Part of a small language model's weights.
Size: MLP 768 ReLU, vocabulary 8192.
Architecture: RMSNorm before each block, no biases in attention or MLP, untied embeddings.
Training: 716M tokens, 5462 steps.
Each number is 500 + 50 x the weight over the matrix's rms, rounded and kept within 0 to 999. Layers, rows and columns count from 0. Numbers have three digits each.

# layer 3 MLP down, 192x768, rms 0.16, rows 68-191, columns 96-191
558515554457510462454507520466480459526454501505370455504511356490443536481572597565540398452435697472605508527483489484487471499345574476448515564478490494519451594525542539545457545576546571482525540564538491490481432483565493557477464489544497613450481415454519514425442495547486460381
437464565461513503497546511481500547469409490485391607472465506502499548488483467520455536506543514496573539519525432479485434482486501470490495530587516555481497529441492489540523476476492567628504488501458490467510525551453449500453518523426460512508492471521535558424503566510546472593
441478509513485529544529411551473551451507535456517498556523558500528524528492428485408536467418456525481534544505522416548551424455503449459600523465540540495449454502499495470531564535483451528469483487481499454498458471438407579410504483508528501561516512516511529497457522525447415509
479504414419454515430553469536461450455494467440454495453516501533477489397493487450433542485583446505407433637488519474540536432602512492503498453547554525560467539507523441516579429546472492525497537537507426544488495528493559510509558676464465461487421424467429539496493517500381564497
474502533521487477516525481486424475524535530460515493557532496529527453445481585512550416562543494538498478409610553454531505449462472425425348540446499520516458469537401542536480524513529482591448406464431581456546441465511420482424564446547498511478543458493586441473495515439509525483
506483621539569539524490514458515545510550382523584521492455516472542462530512536540525473586491553435551564467421495442546500464509488507534438484464483469443587550498450528533464502470632552474454536427496472560523519481590517526474561463533486478476542440507585529465486534631491439547
587413592493593561467458471508577521505498518450591512543454453501584505495570454505550499570482595452534506467471477453545450554465496478434495466476499495532464544485498494449521433482548478530487500637459495528478505517587410519477534443392520398431494475538462452495515471496472574522
432473499458455438510488496515561529483484523516582496458566494552520441478537550531521516457510476553520511448466470516418437499545623510492386434612487475528438545540544498478410535479530364392517567415505491475474523545515508488495550496551496509497517496460439514535550547559447481500
466404535426548405599524453457435532537553583570563473478476525569463522502494592571659501501428526577545455485556466452473520491394476477592473511536542543513513498553482500509527501506485463516477490495523446444507495561493414499474481536438490456460506513519393533466462501568463553520
505414434471453495441453559557456530492474474353520606552465530466522528515390456491437534541557557490493577590475534493560465502477480456459400440533537500481444523526458547525465492444524459506524470564536536475488445512480511532532427500365526543408544523403502484418514468531550590506
521440543540544533573344540457430515538504538431516508432453533416467502482546451460460527397507532497492546450487499540421417552566479469503412481482505639533482420491516474474462537534445531534451420555397472514422481587522435452538540509461490535429511547501566480509438538465487444538
505433555434493492511496495521544547525538446546511484500585610448557518557496499526478428554533383582439451586506512491459518454517532563435499454475474480463494512502472562503545538586472508470509463474415516487483507498449528477453405516445452535447560466540457502470492456490480511584
442487574522473523530498485563559454512469424525551476473524512452541449473496452488479670445469460472520457499455420489603587452548568519456473369489558513463522473551502549486531526453425549493528548533454529585502455502372518529514515528401501486527454553534476544519456586520391509448
551494527580513536482477564551480513436521483377473524529553454494523598541422488438459494430458462607530427521432478501462520493524488501526466560494523579482547506491488518542487468539422413443513495446489505470414557421468488450345555589493500560554517575518429486454510496463493482438
471461460443553506489580522472530463412515476437444468556500546380484466436487518479513497448503474501504420512525487528518470419541467527476462472517480463445464481465586454484517463471440394511471481469501533541464581518501482481436467520541535537577532489571536441560560506495498483546
552526466479511530572553431489453440481401528601480433444525439515404507446450513362508497599564515506458514478431410540391548563429472456494497371475442444526407473494513465548557473477479605358434674504497551495518451586389565456531480507555618500526416463663518521520455510532502420525
510363529512480490558458458618553535468479538460525562495509425511389477506579562486551471460472566450460615463420486407402589521444497542524531551464515457547470451504534493574492526447507468455533497516573517559491480534536487528549442487449478527456387509496415480453488482540524462471
520487509458576467529559476498498404470387530479486496519424516536490502456428514439446481575482535472595580566616537450570519546552525476456455466521476581530383509544592532410497465560512529527509395473542531490477400631533541480538581540509549536475598503466547399473505507436497483547
545425419498488505431543561525659484568544489334517514570574630595459528567578458536495515499460500432475468464474463555589507539384529431507560602396551566547505459506530617548518526472482504547609543572495454530500436471611436488582387546561525522499495542563518446489632451399583457556
603578445558471499482494465472511485609519539489524573445530465484613504534567488490627484522347506570555519439429422451368473513485544581483343437460608625543566503458452446490496514333490468424450404470527428519529577602492585573495562489480579444539517487495533516446547462553515501489
548420503560535504472534483563450505478556537512623511511431522549433537547420542585481560550398521471537521512405397482485449476494499403458460580541515510490484507472546524473545417462469463527581532589459567467536479531575551537633374487524515516579441486591519486490466388457511471481
505575516462460561473482596395495515479602481511448480426520466555394505525364487429469582463460515540472446403498506495467496508520505465512465458463557446557484417485482532503499483499513442484447562527441533446507447565555550444469439351453409533441524467525551500467442554460551502542
557517440550531501578477509563480615479556466454522584463436483518512439548393580508472507465490504390467426420509523561564558497526572516438493501548517525499528503496541486484484550496531479526453502478548522520474511439510491526471463504567469579548504508477532513549485530501511498489
554453536535548530448484532528489477469534526523470464558480509460473524390517483478506564466530441536500415607502473559429450511569485561447496467485503531588547495433413453515506436505535565453401510513563674505501352475552449577516524564439461451559513475523537517508459452449501591466
547433552620529497479538479436500496485531497488492527502541547596474565529565510472577494544530497544477620587519498537432495522473517507464498440479454518493463513508472539575573493466420497529506551485500460462591473518511501447522457506528510458502498480546529470457541518486439508433
471431437461476502459471518581440371508498488569542537525516541444403425515449549482530510449505601458521592589509485587623541485600545579423511488459502515504542380471502463546432482517443533466505620510562541528510594480491520593447450430539534498534520485539452516471536498576502464461
559447427512482522531421540441515451647537490487517464533486443529405484544505456542470476473550441499490438532583497485522523573527531466488493392585541506538560548552437548567566523532585546487504449580460442397554570534568535520498492514482540507434629509602504497501444475498510443492
498523510585505450581493505594534594449394442548566491535510612444467563406479517509580481488615468380550456539481510473541391488543423524495524473489511536471565481453470570531484499444533515544498511501443573480509442540495578515511518400532506424524513520521501515561606483483471435552
512563526494515420497536484499545463463474564426457527527540587440457534441425471529478506465515525471462523530466537502461380495567484478457618513448599536536572468522510486546412451492457512463532569497537465582572564536454482464455553440434524464524535518516527597459502432503419530500
481456509564566547569499506601512548454523454550480467495589453482475545503456419484493578474513479543470514431568522495524528499436515522548472479467510593484436478503586478487505475569425536436543564513423464474489564439523540472513475488560490439451510484457541522548481457559526413579
471459484440492536526562463523571530552575504439446538490582663454470428396497505492435498595515478465523575563455413520426479503474507413555389491552483426476440536499553556467462584483461509450539437466538627561486534521481435543474513513511463505541417494518528539428543452531473561487
523606540442526503463522407506597622539591565519456549439496489463468502472473503562492444366524573524520547544471547493425515460509524508480557557551468507462543524527430459509556530509457496492543513397501510496574555464492482471497467459574507422551558509538506448572531503549414507455
565490555526536537467585524538463450480610452594427542533495496512542478463493475481515554516463585546554553521456437523474511457475537541455592571470495596527525522449598489519522473454488452497541542500459458537471457503452473425510539613570475481525468506472439531443490549447524640415
535411546457498497457480555527652471481476494473587519434389448439602454548525516515527468532393510551491517608476531561446482508535473461503453448478482533541486529549601523516456457560512405344478481391403597607482468592574483486533581528488549500477477457366434420452577510488557511502
582407537495514467496510539401503535595479479470549558528579486474657513466518518468526455442478523527510431480459532463420531501487512458573632531407473508495520569526456406467414493461505544467469389476529373475517446480505459477513477545386535527500527512515520501503517530449451436506
484473505490473417399481477502433432409431486339496503575515499500546502460438475547418498439451459472489499483466483494557459493594407470481544405540419450494477441560455523517456464541513533405501492534513461521520587553444514453402522459485516495504556507432483456458556538501495464512
483480514560448478460459483502537517515491515461488485444439482436532508512513562421519506525575510549467534530424466497533545456576525526554508410535431534568538514524520474477514503566466457489479462446489389471567569422544490520524590395515476515502457514489517402510643575384442553541
529450516562467448507470466428542572388491537470458539442516391517514508490493484491525575477421533538481472520523442505512489489485541524514558483514520493498432547541507431537553486400534626625453477581472547483497553475483555557600473508476526475466499535556537538474553515529577512482
569585566485500580501423506514482456507533520476529506515516443416516510523468543563556493483440448551506511444378517503506499558475446408384498517409528531465567524519570515465483457554536502555500489531494480468525657578534441512575483393542512512472575501459489490424577427537503499400
509469474513436435555528539522405496568532501573455474487418580523539504512455604468490489460502491519503475516510467527406542435507522576551527546573535555459478503492508460532509405476452489570451401547535481401535529512492475526458539540575500401485599495567501523571512564452518460503
454608440459413588514510482550546525431484536436511498491362522547467534429488425444473427564482512411416432483427545414580545459524532408534467392663567458508413372382496498509565460527575451499486467455537560484542519521511531518563463522448493433523490538421482393497500494465410563536
541479517430508427463555534473518544528499530467563460517521472575606547455481480530595449428535571418439559473495497516556621443543527493442471492416502522516469519488538532508439545488410452412543536509454487448503455474469525549483555420594516469480527434460424491474611572542470484642
511439588508520553494561534532410445523532492472418487474458520569514550433464533473563515569477385476458401485531562498506531501497508474547523436548512509522518520540536449521494508479513492536503478546523533530524579562455489425424454539543499679413468522451484552368526564447549477523
445508431529524584523599539457529550515524513518560451403485501614521522442471554533524614522491532427430544474566378541514453456510426524537538333550483497582466496596497442486457574464567543528469571570499574543510523468428419531467562421415567390366469515488595542498515576491449483527
511553474467517488451533523526480420492517476457497463508470524522525590514434432482446557436456567489510460501372433476631468567573500560553526568525581560520402436533517448483476498517444554549535480524407504550470547505454560498496450556635432424459557478456494572553473462463391475518
521521471557469469590624454586474423501490553544578439483421501551556484546594582388529625451505441469443455574487451521457480508555568434560510429452462456533447508504446472474495491527543558526507494535538476558558554437454526508427462549503528458504507577471461495434571481473448617462
447507569442518427436554513498498527613545481484478548443581412554525503501512509472482530536425530606607394381574528436535479535417482483500447467417504473507537526395455541536493452458414480493439484416594402483511569515563535483472568544525497456448506487451523539432530481573511448488
550450547541446493483593433440520493440494552560514554459541578519458550457423474559500543496492629506525472443410433499531540477467499522489442456498489523514509529511486454494551595426489424528444470537599479488498528483539450411469483493533535491535532496468452405444504514424574426523
514419593540517472478612509507445553551418512496527484544379485485543463453497524600496543515401488466510454447493510518509406548448472504487551547458460489466498513513484485498554538490444591508501433458456502482504468441480391563504437547497551397420508554547567464474417471507553552443
396566566437455473530510514540475578550470524436495550548531445506515578485460459512563526434647537609438419508528472515530471548549491467518541464591501553523587445516480528491420515514524444441486606519522543507442542530526503475568541465607438513476525435458488546510476504580425591451
431543507415469597555501490500471396463466527434429442479476457469607482552459407538459560505509462569538472438511445475582486555489431502526443472473433459511492456482474554491545535557493327533537545500514447524542532408581557446499424470539531538567483508565550441552487487449542553531
533649445418478466566549559442466425475530448411485455573515428482571489489388430432564491471578580486518562427402456500572526482503502507412565463579455450557470516572451445529559458522454533538492554594576502497523421436445444520543465554574492425503495503522485468442516528516451408566
556544511463465546386588600538470464539508509562524550514497480539528539542522541513496473573518600486527435555541494518494370503533491427482533529444543453486484426436538533510452525462498332565513556475521509518470520606497439421481574576476477473460516431411551448468393505519487458543
485618450409511526478559463433528551463467465463532530527576576572561451512433473507497505515512476532467523438455574461555521505472440434490577498432550494552433531451536460504528524472523479464444569538509541457443567508500557542448441449485527526433490508460523389380501560488486593359
529515519491476489437416515378495510500516544437484489444446544568471409427530438479426499451389542389473557437441386463577425473547419493459523510501552384476517456489510533431517544460503417502459575551481423495489486579489531488508518427458511472503482533533495518468478548503609511452
556442473465456540515544447490481582516508556440478480497439457487542538516549548530523468516414489459488555560568517509527481498481475558523401480624467601566566519510515517476514559506469475558513518534526542518512540587454463520476496540542503503528426522454526473466501496502604551538
544437518595462509400473534500482478559457555511597545592470606482469547508550528483487513512543521464551563570528573507495519479507480496487385491478518513471488462495438451477494626520544547521474527446563422541515521528447563547539512580467541549502500552287403485458536393575591478487
528484575489487518533590525466506468544505504540487450599456449512502469508554535450536486508485417535564502499544493498531500526611555498531576555508527530524581525514564465484417496498575491468517582543562549543528499541442456503508536455509514459544611508498599530537525507466473570572
551515531508475435495554388575459515510461500476480553435673543454532512570544429554456509529484514537534461496496516482544553499639562462476427554614507544482598529487521513520528534519417407420478480564489444550411505520448599505516523514483469526498596405578512563573566485488588484484
490501565501429462446497582460504541514458442535469534570413540460470562537442515547424410475577574455449474435467549500540532498480588476522562531513487639517530544461554422476545522398540492461485460531433526476592514510455538508493532524433468442501573504437455562364504468494548545496
524482415418492410464528533455554568443522537470521482485479508490518490528424448473554546469573504471424488516488489548367480520487495493509501499518468498517492507494473505434497526460454423456524488471486475588471501399442450545508438582429574471514635548607508462538541473438519489529
537545504517457488403459544411518491572464476466461481529474397466480514554492529553443444533505527524556601527515487481499549506485433497552420656470586427527532432474502514452470523586477553462505491503479571457425466479555449524428479447418502512530500562475526525487468545492505553522
521463439537547512503448511444430446584482517460435548607593499524529564543484552532527536482436533595563552426519437567447442520530509479528470475455487453512532508424408554529523497513506490505589509494603598452506503493429478537466545507505502550530557484554545553484547394545504580550
508450613499499481518554486519553429555464509545498479577448497464471426494527510492518491418446450512471491434443497483513491482547494489512448406449423431500489490554471538531548516477531452443485502503513410418520503478475597560475530384522469564471524491476409502515582432525438500555
419390450433455554449451511498502536444450543559567408545507434561406476510493596511568487525522422458524537513530422546517545543553498476568520553454511647521508516502514475486504486446487436528568477547558487559523473492470503551494496483399507408512514467526560557534533427539544422535
456549535448543391554569498523485547496467496479474472493442479460547505418455477508469432558476524425552542492552467391535490509550472503451501401407529432504585509492456508529509537570410540507502498488554511517485504621480511468578594452530529616547578575598532472427519486419541512528
462570475606505503330575561567454615572569519515572481486512432501511500289515475520490510509464449488446486504551515395532512458499513507489582441473457459499410464486496504542559566461478556497457534505433469483449605523468544492441466555484475432507496534533549559528415447427488478497
423521552527502553518485510505434561479529473508518510508503503457432576505519558522442521455497489352550490461457516489550564594590500508506539410466505585559549496524515540523638529545496465550486481470515553508538521615504549509627460553510565505460414491488465476498509516521554440467
474536566482459478475496582452569460477559449495532487463484454536519460480541442526513531488441502537454495469603473537582514511516405473446483413492484478506506406534481502482470497459545456494564553547467438524502455474571520581463444435474498457461504577506534514523520520466517489572
540595525500485523524421482445498440418503513457541422501565512492469458466492516470520553485504508463511534485508513514487518539464471600549424574469512497535452495524522484472539389513468529479499448495530465554436573457473470512493537464506457485522473440453528534542449562495498558603
505476412442486501440521498476438447485486488439430552584473534520508539599472454517535506455464592442501564528498515455477493507424498567560498498530504418536506471544525540504514457464490641463600489484497548415599446421534448486508444421558514511499527510555556446592472521537529545453
463585519512505443506483467526577429550602434522486492541450499430498577458599617496499509464532539475505496484501541499536549427514531474484498515587478438541453483558508503538580472522501581593511450545522534499572516501460467440480444557456506470493471591557584457464485473505443483546
494501505507480465527479502494539477461595576499556475548586580471520523491545542471533513546504520447474469618512517578438509461383608449571384546523410511520505502466467526532429583486546481452536513517542590499508523430501535481538559469441545461481468515499513452461527514603463453530
500542420502540553516529497509462532494477522478487560583513536493465505538541420536518420529498510564425545578480491582467516431527474429542491484565524539556457504511440519509496593469506500549491520467548500506489522481447495546484545482410524465438552518515458470554599542466463419517
500567364558531562487518547527547508554490566494507454508535559539490493494472540415504537463540587509470571451414491555517443597611491396565487458557521499544474505468476516515476502419400486538526495537485502505456568466605527561523514514521509416444409540521478485566431525558542489419
538546516491520442527542561534516550459553505553469394486457496501510474423493524492487453569487503522531399340510560530410450538512511482445551475520442533621461465542499466478395430450532464481500480384532487455512498449498491451452569454486491486470499512477577446527612496537461468585
493447508506529508414492492493439556468452458498479488517509510470449509488433410467493520534421448518517482518533506469424502433453540416471485501495538554536491440499559512531532499512514491454490550501546391489464521382521482521657516413484543412527513492593505377542435509568541469523
570536614455481430471485466467480461535544471546449511573483408462487538542469486610500455547496490548509503560612485538578543557581473476454631534517442571457493459524432444567423461482417512573560529616486533545420538530555515465397544557596542504557638492524588551531516537550429438610
550503499520453548499539593500512454469465521496382549525486438569554459462462458462502510551530331590492443628466513554405471544507403542609452553510524569458470501522497477523531513502564436461517517554548474650467349545475536473503453579486528517577393546476462461462507500589534501467
582486527530487522439569501551492616500525507412513543509557548507454468526517416419510545511540530552440487542582492595402541542509528556481483521470410601521522510392542481530485477491558568519540448506465470532526480538512581515588426483463490502397441509438484505529482523518436500509
468564350462498571453360530529518472542470493492457472445470543529504452488503567507512453466523486523457505487435454505399491502518486504507573456501460510500463427474524562483444419521521504489397425470500557460439478541538572520487461498436494486539477513475569461475524572516541486497
521524543499492435508511601491471522466537468489531508524475488523532499592498564520517540479472471481489535450632533473490512545471475574442573466463507430467588507515426529500475390467564548468456506453479433401564551547475457506423609547531547449452481503393600446485487504497487443512
438434664484472542457488506498553510499563540557489534618469523558457492474557502495564504539527436433537507583396424526526494479583550637589447432489497437513463505511595501516456503563439542480581403540460580464489564503541431499452524513438462459588551501500460567549540524557489511544
474485421454504491497474541490507557485519471469486425542548436539482536448434498522503521493545501516563485505506487544521562543461481491612507565438521539475426541474402551502463594476551477461477549473488512468551526447463468465522447537560414448453535462505422444415519501536554474477
527637518529437506466467632458456450579565495580482507397522499453487632469553446529436466558544383524467498449421558474545462580537527546528527452494451544501523450417552507488470511493550574462477450543551544473526451550485467446453595485553483451616528480542469567385537555490584456482
586497531422513440516538456547466488519484530438479451490472476539599560571519481421476552478482562508591527472500550410501580507413527461508427461459492575524535488542515465521519524493603549466542482529528490560534630507380509494532479490505455456567533465447533513629440528526480509442
504472583410506531510466564506403539570489431493448435489507543569510495529450587426529504562500481585483484482563432511436493499447527513497577481444497406518413541511535514489482520502466494417477433412489459528518578465502494545494545462461515531593405534448563446492443468526544570569
446393399529454410494419536491485496481481487464573649421545572532489454597458565524434444567411414483513427578477367510476527486498394465554524552463481543526463545466493521482500498554499453590450451522614557447567532477433449471462563500457464505459543465475500468524507485570575443449
508455426473542521520521528468550567449493565496564507396419544558379517452586534521453515567515541607501589385372575449453362523562473511572480534514493462469529527533456538518460542651509546481518548427522629507560470475613439486542301524504458548463554539517475424460401495513555478542
464555568517496487466470525454546481507475563460518456535565408498530470557554623412571508578468567573397483511541560429364518499466518548469503354472497469441400435466517487514542431504467531476494634555511451428500527506489453503467511553542547456501436477482583572494485478466521418511
534468379481485537517543477519445453480490509576531471473482526544477414448508481492458484525374369518506600610510513486424459529504506503553518485508475519526484529487423516517385610571508503542473559482531607475536527468455506507464544585467448467468522485401452574487478533508520538528
519556513447499607471465497443497498503417505489612489575494589520545500515444476502512499546568526520405545450515520436457546490485530546553471523397528482514480443467511515518467408504521430467462419494522455501523481597506562456534467529527543489466488491514470548579476530425458638348
506498598487472455365503494503493423545467517517422501565499566491390459444563564474505445490485462412388585490653447602619529565429563465404407597493482495535537485576563479430506478504508485558525482514490539413419524500550462495432569474428485487486493457540406557472551521462557415500
425620510560512461557457624469549543536473461463492520512505630557572396469494497413491497513451529522428489431532547488558425546506506505376473375465458502494524505502433498514477485515512504479560450476466415619491531529452467519500467531479537463474403491559519475499533487492450429495
443559412483465545541548513520590557425465462560463533507462457547552523495617562552523465560550471577501550544545462472474575528497490544448461477488462486487524591493528509473414497474441458564418505489590578467508425544414503593565494452513512509525416554438533503454453426470503515518
578556407539571578484492511507546454462515452532485448412504443518486514505531519490477432566460529521539481509444500496507609575586489475456584500540445496498471497502509461463519513462456484424516482493507554500510547561533478461521528515491550528507481526545484570474477442483520477495
552357531453525538490511486527495470537530552479490495559521493527544446432483479565467509453486523501534484470611526450515464521515478506511461546484463471469468455524462540486521440494571520409450556571511495380500493501527527503545507418497512483523600568660477495495496529421498419545
502490496578483475571562584466467424473526533426490477405578448472467456410510632476469585504487475614548517544468439517525496441523498516521402419459536510503450451515530487488573465587403545511551498504536513466517550550429482497524476515425446487386464545524496544456500466555522469588
515485436588429528482413454488535585463477483569528470527526533468416458513568503468470613518509558511513548515491513505455514505502532481524573462599481431449578506463521459561484467477470544491533492428514494449492503546633564532623517493532499550401423609519551444486514554421575583514
455496513552520488500417604521570512499581476530535542585485537503522518389532516499488507416430437482409470517489522472503527518594531464502524384527451477446432453501525556539483550538517491503526473499496482465535528416525503519445417469505561562530444437498505586449495519478466634490
478443497453484553440477517583508529502566490590505472522431477471425497441478446389490462503501570554530587515518481497467425517512472534507592461475542420501518420487477478535448456586512576574514505553518542534497521619494476507508637503522545450502485514582554491591383467469442479432
609541553518538443523419412516544614539430512615449575538458537503595492487534531547531515499495562527472460362483554568541565568565413489520458453528517507534467479474484515481536459479482591418476516535453538503558524469501578444524423511608542456505464477557537561469509444501522408496
539506436564486525454515553531450548527561494427536439540525445481517514509582539510461465422463526516452539490557511503499476455555532463489567473467567524504602516480469520493504464528568543399559488537532458510451394431462486392534470559516506540533445487491506504429450457512502436513
522561512517528491438501421454461506509456544488482520526445421497511538462461552472505533467462439487401482441521523477488539503506510438463485484532437579443546503441407510509489451472494556533507464388561613490456497489549515482479457515504551598496490534530526460485414565516539524516
585482520484498563477547466638527443513475554520527542561461433529429508494633500467535620463435566529466454457477603555404373432537552489628504484494433512493443556495535490502517482462487574444493499484508522514530564490521571496498496412470493466422471493500428489528591458509587479558
576484552526460523574436550429424452515478454427408460567473507580468509567429506537499571390510424465467438549480487544458618504556436543414541510440484485534448422471493503505474488551517604522512459524544551456471491435432541455535563448420526500445556484544495481615494562511525481475
420437448486515481532473541525445438516500549527442512560585452453412465517568481574513516553550538479468497435481397482467497511495455498479575454604497532595528543534561488485413455383518455606505475522473450401446542531500536537545546437395512437545557485469598468491515518511459536536
591465459492478542519428551480510428529522514529549538403434473513571551565483540431524489442496469426518610593445485501546510538591475444571423458475453564492444430546577448499590456527469566447523454474551539571542469481536433526599438571510534422375382502463431523450428388510495523420
527581473521516497414448454454481455519510476535558416572553380453467544559449517472432479480583504430470566449585529417545504520452487424557544499517445439513427498441472521476507454506519625410524463473497510501475472471564460497485521510531502517596583615545544483504475530499476502579
450480384633494523513568502412503465457479484460501500536549476454497518541494440511632561510421467504469502498516560456402514494506443532492468474507461458466506533481509504485499396486548445489523498431439561451537576481548593518592475502586436558535459453532435490496488550449485492607
480564501493513517504489563509539570537527448540452452450472511474415454480483441554526453488557465483515526498544474493605479498508546481447520437468528455515494497457525504482599549532557529542514476491501582474436473531400397537545487455458478512548474502539396534439420520472526526372
458519516505526472534507485493497487529492530501531484583450405522638478566487538504540559535481525554510544486536500466403512483501541472595515551458502546528488535556560520533546502498469389514456521394546507597507505485578608517529452390546429524515509482548409491534464511549424504529
587505493630530500461591563493418491495552513508479499444633477461440481475631404512542451466378510537578520577527456481466578554482448576580435543530588498499461569520456443467540448469526581507538441395462530461547515525608546509465411535521428536442549484537446495512484567458556598472
542416417508519469495567557512447534499540548470517423504542415549537471535553595516545555450425612473550495563533480519552483502506580564398437505480568458490496505519516588527511542513486599477515449508520612491479604475536504517420534514436511605477471449525600494480476522515416440470
463469585480505584566587492574590455528402515596556524498464463470604472485414519444516410588556452499507500453628441534514508494493542492458536449458486442549495438568480445536521572496469487545504500514509515483544434506480405519560391431458494473545500555438517528424497388481484465515
508483483361531452522525546479462588528532532491414545486540516444474421381408562495496590510554440483485501449553504496447492520428440513562463438496478497528510452453505450515604441369488498474514432417472527551559546488508539467543458498496510614433464439496439560505465419542502569465
425553397419501557511463514495400545481547507408444462509547471459490544509467523617516607574475401537494524467446554452398563535497538483446430368590536535455468534494487469540563424491408444419470457501498501422498446520520562470504560400488476531415455500564526547472563594536507564527
499474472523529408544386469512522525469459537495540501440526501455429465507433560534448462410450507431495424469558428523600518417514472508466439513513501583522445507475486445481489476448481437520540444522447496481517626519542507578532448573496482475530580493493525564467466536545643528555
524508602571456390503581486520450482555394571521482511552466468584611540509526530535575504446574458515492472478482483457401489498494538476522507514489514524436484496486424492533529534472585566436444458521561446575436431528491493464416474505505561453483510537514473497490449436513481552493
517417582539485565428466492548451391457520528521494391576538543507459561484483527512470485537535431502487484543501483521454467523530395534461601516604521494539475540539484509521481554445497566506531411562496508499480532477479511522441547396481474469546505441532479427448569507482523515506
497502403448512525479551508564450604507452468439523503415477582505346562499555490505503513586525560486471557585433547526467456522574556518440480505544460410492457507480460455538466505403398481564452573447562518456466446474582497452531440504413499525449504433547513552469595443545518588542
519601463559456512438437476551521554522417493616522461510468404525536466440411491594492577487444533459568398508357520463508548561547436555580520415522567527532453514446532507517459416481465470495484407514518496528531552404421560500467491505571522481457547486581483449434433537547534550497
500485539501463500390518466474546554484594507485500492475496502472512469506469528517468511531463513423519496520518478520565456455476483454530473592525541444469492530547529456475482463494547563521472455443490487521515511392425521533526448549598475486563488444445475501483478550402466506523
473565495606479537512434494415532493492472475538536468555565523514511530574451597503445471396499503492404584463505444554596580428453531411463586470552498508456532485483510399463480607469530471545528412535537514569512456573514452545526416515566454535610442471549454480555509589457493506476